From a checkpoint of a small transformer trained on Wikipedia.
Size: 19 layers, width 96, MLP 384 GELU, vocabulary 2048.
Architecture: LayerNorm before each block, rotary positions, no biases in attention or MLP.
Training: a variant of Adam for these matrices, 7337 steps.
Each number is 128 + 32 x the weight over its row's rms, rounded and kept within 0 to 255. Layers, rows and columns count from 0. Numbers have three digits each. The size before them is the row's rms in percent of the matrix's.

# down: layer 5 MLP down (transposed), 384x96, rms 0.0769, rows 160-191, columns 0-95
# up: layer 5 MLP up, 384x96, rms 0.0765, rows 161-192, columns 0-95
down160 092:175102129201175144094174160105159132100103137142140153164100100129118122151164139135172159120129102129162117128163191080086081139086152134114129107209144123143096087132145099115127120131120091109027153106176062141134135097091058171134077128104107182133152142108145080114092103134123153163
up161 098:128183126131148137176122123160052142139073148121125114112147115144155142158119116101121089099021124137091080168084098122120127103116140156128140118113131117138153107098041124148137175127098058143101078112119145161110128181139110158132170108161099150168069168150092203179114115117188111131
down161 100:076180150093114085129114095086141087137159125150176128129135088046118122064136127174149161118173086168099054109124108147060139092121121130091101188096157152162140163095122109120094097113121173070113119127129119190148153136139133099110134155159086115163158168174177109158102117157177106102
up162 100:084151199163138136102148123088084127158201152155137118139122099137154179117156114140182119076132112111070127131080138168169084115156146174147170116081107166130141160143124079153148104147109106174090117144113100180127091123146105082107126131121121090170140109128010151156066122122149089111
down162 100:162096119068085114147121140082168167137146103165151172183090097089111112110120147106128124117168162191064160154150112118120108157100151149112093147169081123107071100077141112141132119080115157148166170128120043114038124133141108120117133173096151173119113167129147097120131162172160181088
up163 102:137160152083174154089095097109118135126119140097114144153094107162124112134180088086074170159121139100141072158154177186150100069123135129120141106071158104134175104128118094085137125120156137173092142095155086161092143188045161159086154130187107128177122127108075171170145107152119161167
down163 117:136155102082114173157109107125122175081156143126134155059121144153082060040175067067139118129120162151114093149158110148147147100143113162110095116092169161155129131138093111157123096110099103200099107073148120150143069162146119092124135132173145149140101123120096116170122130203129068090
up164 095:092156130187151143116119159135114161148125170175134172067080121092199085145143105110131111165123125093095127129171083147179136105097122073143147102052127074124169132101137108141162134161150126176123106170160133192111122135127137127073157154147091113093114071079059171101081110162126137160
down164 120:108157114206166165072112126128116102095107111153091132094142094067160102093175103121125108086161155135088097139139119206146137092131042111146104089066103104162192116120145066122133112168111127168119130078190104191121125126082086130094144172103133112153115086113119165136115139133124108156
up165 106:121109108212113140138094159119173183145114165158134184111112108142167106092159117087139066193053157079149140144186102149152097131120086076154204161096110090107147151091100122125137182132111133153115094138152075156126121114143111139135160081126159162157144147151082109163135128104093080167
down165 100:206057123156168132077095120170134149131170050135120193198100110128143142089139110121091128100150097133115133107101152110071169106104122155095076141120131131134134141124146117128121121190171098151190168108128096141183132129147147167169099162113073168140085111141148165078142139143111125055
up166 118:105088127111171152124137128098118133179125135165162110063137107135121133169093095099092125156128167143132080088093182118087108204140151164141114108105123070138143151153145134120174143134123131207092119109166118103119128078081101140110133205119083100122108137121103217161091139110118133224
down166 096:143153080144160129105099081133122108084087094150079076149122062148137133140102161084048189120101111187108156089120099088153099145100110135109111092182129117165116168140115094130094155135175130160146144119125085115141104165148106136076109170128166165114104073143128216067097152150121087125
up167 107:091154097118133158157121122148069159155107178120153215109055121156172109096125086093146076102108098118119124065105117123150136165127102172137179126123126144117169138134063121189151149170089148150135104137133104097107067174164164144113140139153125118111049089144190152172132077110145097115
down167 107:137137140103123204141126178090076140145123113184113059115132120111082116166139161126171100207151097076081152103119122150068183095135103142121107147108176122109152115122098078139151130106122141129150117150198206142130121094148136066147097074164105138139142155143107106131129137069123197100
up168 106:177136125137146148130126156136150163149152165126167131125101087160085074099132085129180131096124173162163175153127193166126106112166111060101141146124065120207117187109087109135122122124122117085087088121151165198111102160185138200125127061131134151136113132132123122147133135044127139146
down168 101:111136127142096109184159134118162163105129099103113169156189089162127195124140129143099174097104159084103130106135100100167130157070152138128076092134128143087165153102199147159108105153116178150095129147184112097134141102123150090123116192135130172197111061064161158104169079090101118118
up169 106:113147061163162116108138150154137109132122150084191200111113099155179055131127087105115131153073163118127186130160147110144133126127079127152150078143111104129156121184068118114080145131080127176116117146135083074114137172160116178112116145127146091149134054120060117168158137138118180083
down169 098:191074180132138163139084130071074155147083127123151059122137188105135105140147133078123130138147139090127089164127109076090148085158091123144198166089068185127150154149063143153092136137085130142149097122161106122145108147150133114139073064121124156148127110134135113143058160165088131163
up170 101:076153096163169144112178148197090111142152181049157125115130095087124135137153136119148138113121151150137137159076136168101127123163132154184060149115175120106119087096141094149117102113127105200174102106125151087087186102115113073133182052121112151081131066159108161131120132119100153134
down170 092:115116200147060111122078151115097160104123128098112154106074170112153138171121206102126109036118083095111151155141106120106132153143111151214152159139121137124127106150145142114164128049137098131223171178153131114133094116129143104087130115142178147160113157079128129127124109155134138082
up171 096:151148174127097131136132225129126093166133165102146086114070080118163181142123124091109144116111114151134123138074121142114110106067166164119134095086100130165089090153106102076166133126072101116117181102180088123108083200121145126111155158139121172130090100162159108166188126184083138103
down171 087:147149114132156145113106146088080138073148088109109089121197164143121108115110172110137127169148096142184084077111159133128154130117053152135081168182108078124189113151133116107104174160203143071186149141165127143133145116126078158164160143142084102134068116100110101137098092162110075145
up172 091:142120147126135087117173113142163140151157160096152067147140148140081145096108163125117158100053108132090156120134170151149048108107191123124102141098126123153162105137090101105172123119124067166079142149125131148067177148123116185126155212163136180113105134070161198122151140135162180132
down172 083:122155092093123165127104159092107127103116139111153108049155137136198143159101159120089107148170171090149096119107137099128170101137074107182128059134146113106110162130125106148085146100161133190071184114086120104137098082126099096147099136125092121136113164148132116162116092093020082089
up173 103:112075114131134138124116143124128133130149152114162094089102055090124095153089135130099135190140088145136102107189135155095072156172112104149105080091181181116151090098087153105105171138113143183107219157167085121107150079050113147121153113103141139129101140174152155105158086085127159162
down173 102:138087110118089124190146193179110136193103167088144078168107066072132116175084149101151147163155138121067116126135136101105098121150093082102136110151086134114142156121074122146152108150112135146102121142076144129146129129196094113156090170064192124112101187182132086112106158105110111100
up174 097:175170163138116105118132097136195128130214121125148108128115082129201150101178146124108182115140160128149149084149166174136050114123151139140135122085076084065124127160133136126107111154080104156093149074153133120083092139132090107065163106150106199067130140101156101151161124128087134134
down174 088:124212137130158137078098145207132125087187117107138115085091100107182162159139167139134198111115100126106139099095113129122166099096111143154140096120121149151116079146130023127096120102150119156100138132122141123122156181137096132109138111142182166094140134117182131181095161096137082209
up175 108:143163124123132083092145155180192091141125172141129150141131032136130078137170075073129129181073146114115153203144117174109112110117061134149131139105107096200170200173133072184122107157114117139162106139104145154121142124124121138087149102113101134145156134110138132120131113102117148203
down175 093:134189119055170128134121138125133159147178099177082128149086120171147107159125162140111051143118115190196139086163143122166083129135149077110100099123141161148130123187077113145079127119148132165121049114123143117141091155169104167156175140105146181182168135130116105162124096118119185153
up176 106:109206101161147161111139121105109107053153157068194089123141079139160161160142114093129152137118118131109138117113093150153104124129096150140082127121096119089085119148130122144163178110127053163125125065172161151096146105116159128041170114117170108094150158107066097115148176108079108172
down176 110:110139112141113164139131218142167113101132106106195092122138095156136165197198058094137115091116137160093128106113163145118094158097121121147134121146078121143138178127116108154081143135123098122089102164185102135137071111134082111116177202137147182158138190147097138084137120092110064133
up177 119:074133104147167160103114193062137132168184119152156090092129109131145127182154101070137156199108089141114152084102122182106036117184066168122119129155132083149139070125134078147144140133065151140116121117154097125146150112130103112131186157131132095133119096144139106118069120095164119154
down177 110:113154150138153150132136155102139178179193167132166112140128092114153106148147123090074179132129081067120155126123118174100114095099143131155118139113185164098134137136171090103095120103162104149103141100104112135189171160110062049161150168113111093083143136129128110092132047076090126060
up178 101:112139172140089153122148115174090068120135166132109120110092116126079148144130105124104145141052070069102181140133161178188155086181156118154149119123133120117151086120099117141109172127066138156142133059135099138094100115127160057105184114129166177183102100130118113177097064154138151113
down178 104:161136140132153124116132047100129106105163131134143129152143108095139066178134094118083140192122126166105116123125157064105159081142134162167031146211101151133090076168135113131160100140171087119106151131103092111137088103125047139097171148122127142111185128135183158100146133129093157149
up179 098:113156137118156166197109126124081098181178101186080125135109081163073141114109109109104087137102119118083171081148055145144133094115134147132132096123141087076131151169145125129144128147134094181089119088185133082095119111084212103078163166116103101117100137174121102165181142110161137155
down179 105:098125169145087131177123168121149089192074091123148156153078108079128121133125129160138112104076127146103044091163120146172122165125124143113098148114097119133111117180171136140104116136104116186062105140132104143145150169138126153174141096079130117098089075172120222182172115117192133139
up180 081:128138086141126144152195099142099090179134116132175150090085203122131139143129065100123116145098151100135108131124192097085105153136193096151101153097134135179107099053074115133106080093131084156109113126126157160086095115160148170113139210132101110172068118143125155124100123097148075153
down180 093:149100131128063167154138162122122142129105121095085100152164102147078136123172169161120107118121117151079106098151089229186150092127132184144213097106147098136117117142108121107106130157132241122115118182087111128132137128124219115133103101116114149112137159128114151145101181115108151115
up181 096:114152114158159099125111142144199125120106138085141182049096106130146161108141123130072153117132156057166157080150138117132111127084124095159104098155153092149115118146208068126145125120063054125162140100166173127115145136143086222080123128129079131166149122159144071139110124132125151117
down181 088:161145078140167183160103101164118094136074153089104155125115088149147154088187122196138162189060116079150126129100131110124148167092111122165143146135105111072095109121146099100094059056088094079159157090134193112149148127116143150121130163091150164134133133082125113141161188161139135141
up182 084:074117137126163176148158175085145140083122095133184100103133094116123132124101107103161105147129172147142139090151111096164049159164129116114159113077155154139230153150040082121127179150150079139153175125100133182117099108106112108085157136143082140143117147171101098109130109082079133144
down182 091:119147099104174079132156103194125128154156098126129125150158140059171156149090138113233150090158169125113137080138124114118143156087158125083066148159141180086051136152153153141109105156126091177125065122123099100156154094119109133152083116151124094138103120078126186109123147088143144177
up183 095:141102125189129153147134069106122140125124132186175074140147104075141121151168065148160064160076123132120143124123146153134106119149135154157145114110084070075163116146121108128121170147153132175081119164151132113109145098129152168142093208073100115121156098087033168148115149136142117200
down183 094:178140100137128147119118148126161143103103104115147137102149117084153130151182121028079158155095093120086139093088143155106146082104125112114124170098109086109101125112161138153118189195095093128107139134152102145133127014184152107155182151096138149050106157137171094123110130130178135135
up184 114:113081095165141100116142129159107135124164169142165142084073121081174132133125114151136086119129137110165138146131119148094013070117170166136127150111156051141185092149119079205111165124099125174102117141116163095099148111126099173124127131061133142112141098157170160134091191135114129163
down184 112:119113117144084156110168071127107164121153135122136068086096079113155093129076157169167136085144174037154140088119148157183108139145136090160139129157121169092178159146063161112172149100128147116123076137143080110056102133106123108143142172130163145105148147116112115109209197114119129123
up185 107:112203122088132158087146157088067105154169131089141105088157134125119117116137119074123140158103118184218148081112150152136129151186092152146127114114052124157113106152120114118109117212090092154132103108174131148112105150137134182089158146100098136112123148138148133153179158142123205192
down185 110:089182113079163137095106142138137087121132184121122156156140147168106115162142024103116139187088160118167094074146116126146080159181190125195090115126094106111141150128110139112169132133127078159104152080141173116133114095125115130189164116142110086143181105168158185089151160149135104146
up186 101:089132154163149145112135152186126113127142149121142186076114071077159108162153069099131106173035178093148161142142139175170151130105076144124156128106144104157156169121178114181157134109115145143139088168139078133115073137082176114123146127103096094177076051121114167158126121114118110123
down186 103:145124125135098144118165182131127126089082122111126112108134146103137110174168137077173156134127142069105144148169092172203125104215107181132105114118110135064107173152096111134176110156127141161106112160106094128068125177157133150101086128115099120139111115092178189155099121141165231128
up187 102:172165119093154161149088091133140099164113116179135154121104104165128107113138110069145119086129142101194122093123124122074141137085115161130144109150177130121179087121149117173123115153105134143073118088135102131081125103122153095104118203140176115163039084084127176119209123109191146178
down187 118:125105129154178126118156106120116127151086132119139172188144097069121133140110099125117083217125067155139130117121122174093143142161143101222138119135125125185106170080079131107189155110110169112160062118199133118127131107138072135150111088142134142085123175099164135147146077168103126076
up188 112:116128073140140227147109170071103145137118158123172105142120108151155094104146147137114183141153182095113174084145174093140081129179105084137149164107091080122133137104110134147135153166116117202131122095122153114115094164162143115133191188119078150119058077118095114146149123123199144113
down188 092:095187143160170137181125136139146148118112090141210186084086145108152082149142080118154122197141129141084170111144100162091155136145069149120140124093102168113149080118147094098132125142151041089113147156151112111132122136137119130122093123148171097170037145122051129130094133152095142162
up189 115:170133136138174113147136133143078043151106174118198173148094108080158138120149075049115162135066148097103167089163113134105143129116092124179128126133142131141116122137131120183199079136107177171105108179161136098061125124110112095111154131122146105156052100132141156111113092096154116103
down189 117:108147202163153114112129173120127142112137087052150163098098160078175181137177177101075090183118100077081152144129121108136114125088145113122190156113119107093110084122178149169135160139071093109103112137179138121106095112112122135166193093109061119133192117129111109100109131149154149145
up190 111:127133114130155119137155170119120119152153139082136129109161084169246072141133058121132106124147134144131134136095155100160086094094149151112138074087110067141167092121083096213105118149172111175116103067140139112083142175149110140111173108138121127101144108160064124115080161137171134154
down190 107:113101150174176074130137146144082090129094158094150079165124199131111103155138092125072194128130138162178160100151117087136132079098139143130073118164114112158126129172131088151101105178128094105094161142135179176121108157095074152110114120169145108190173149130139093126044165114095125169
up191 096:140160155219110136123100186111150150075093133129150103093063051131125072162077148167145161124148112072190187104103166137128138118107110060103132099083128155137123147153112120102119125194132131146132174124139123127108165091120136113074146106151088075062137149110125166101114139161142166123
down191 100:129163137115165129111139118179148118137147105175121114124132182095142145218113123128088125185139091146182112102165161105154140117144137139155198110134101107101092171104173089140071143085202049094106107119143161134108098114109183081141087151170084144099142132151148130084138116085109127057
up192 087:099092123127188168106121106153151164100159139136118093097160137120081156143142075191138140060110164128111206151169107105119093099113159149127193135129163053117135096162093111164122161206132091169084121073148101128099135085109103112099191108100156107075126098115139130099132165103095146125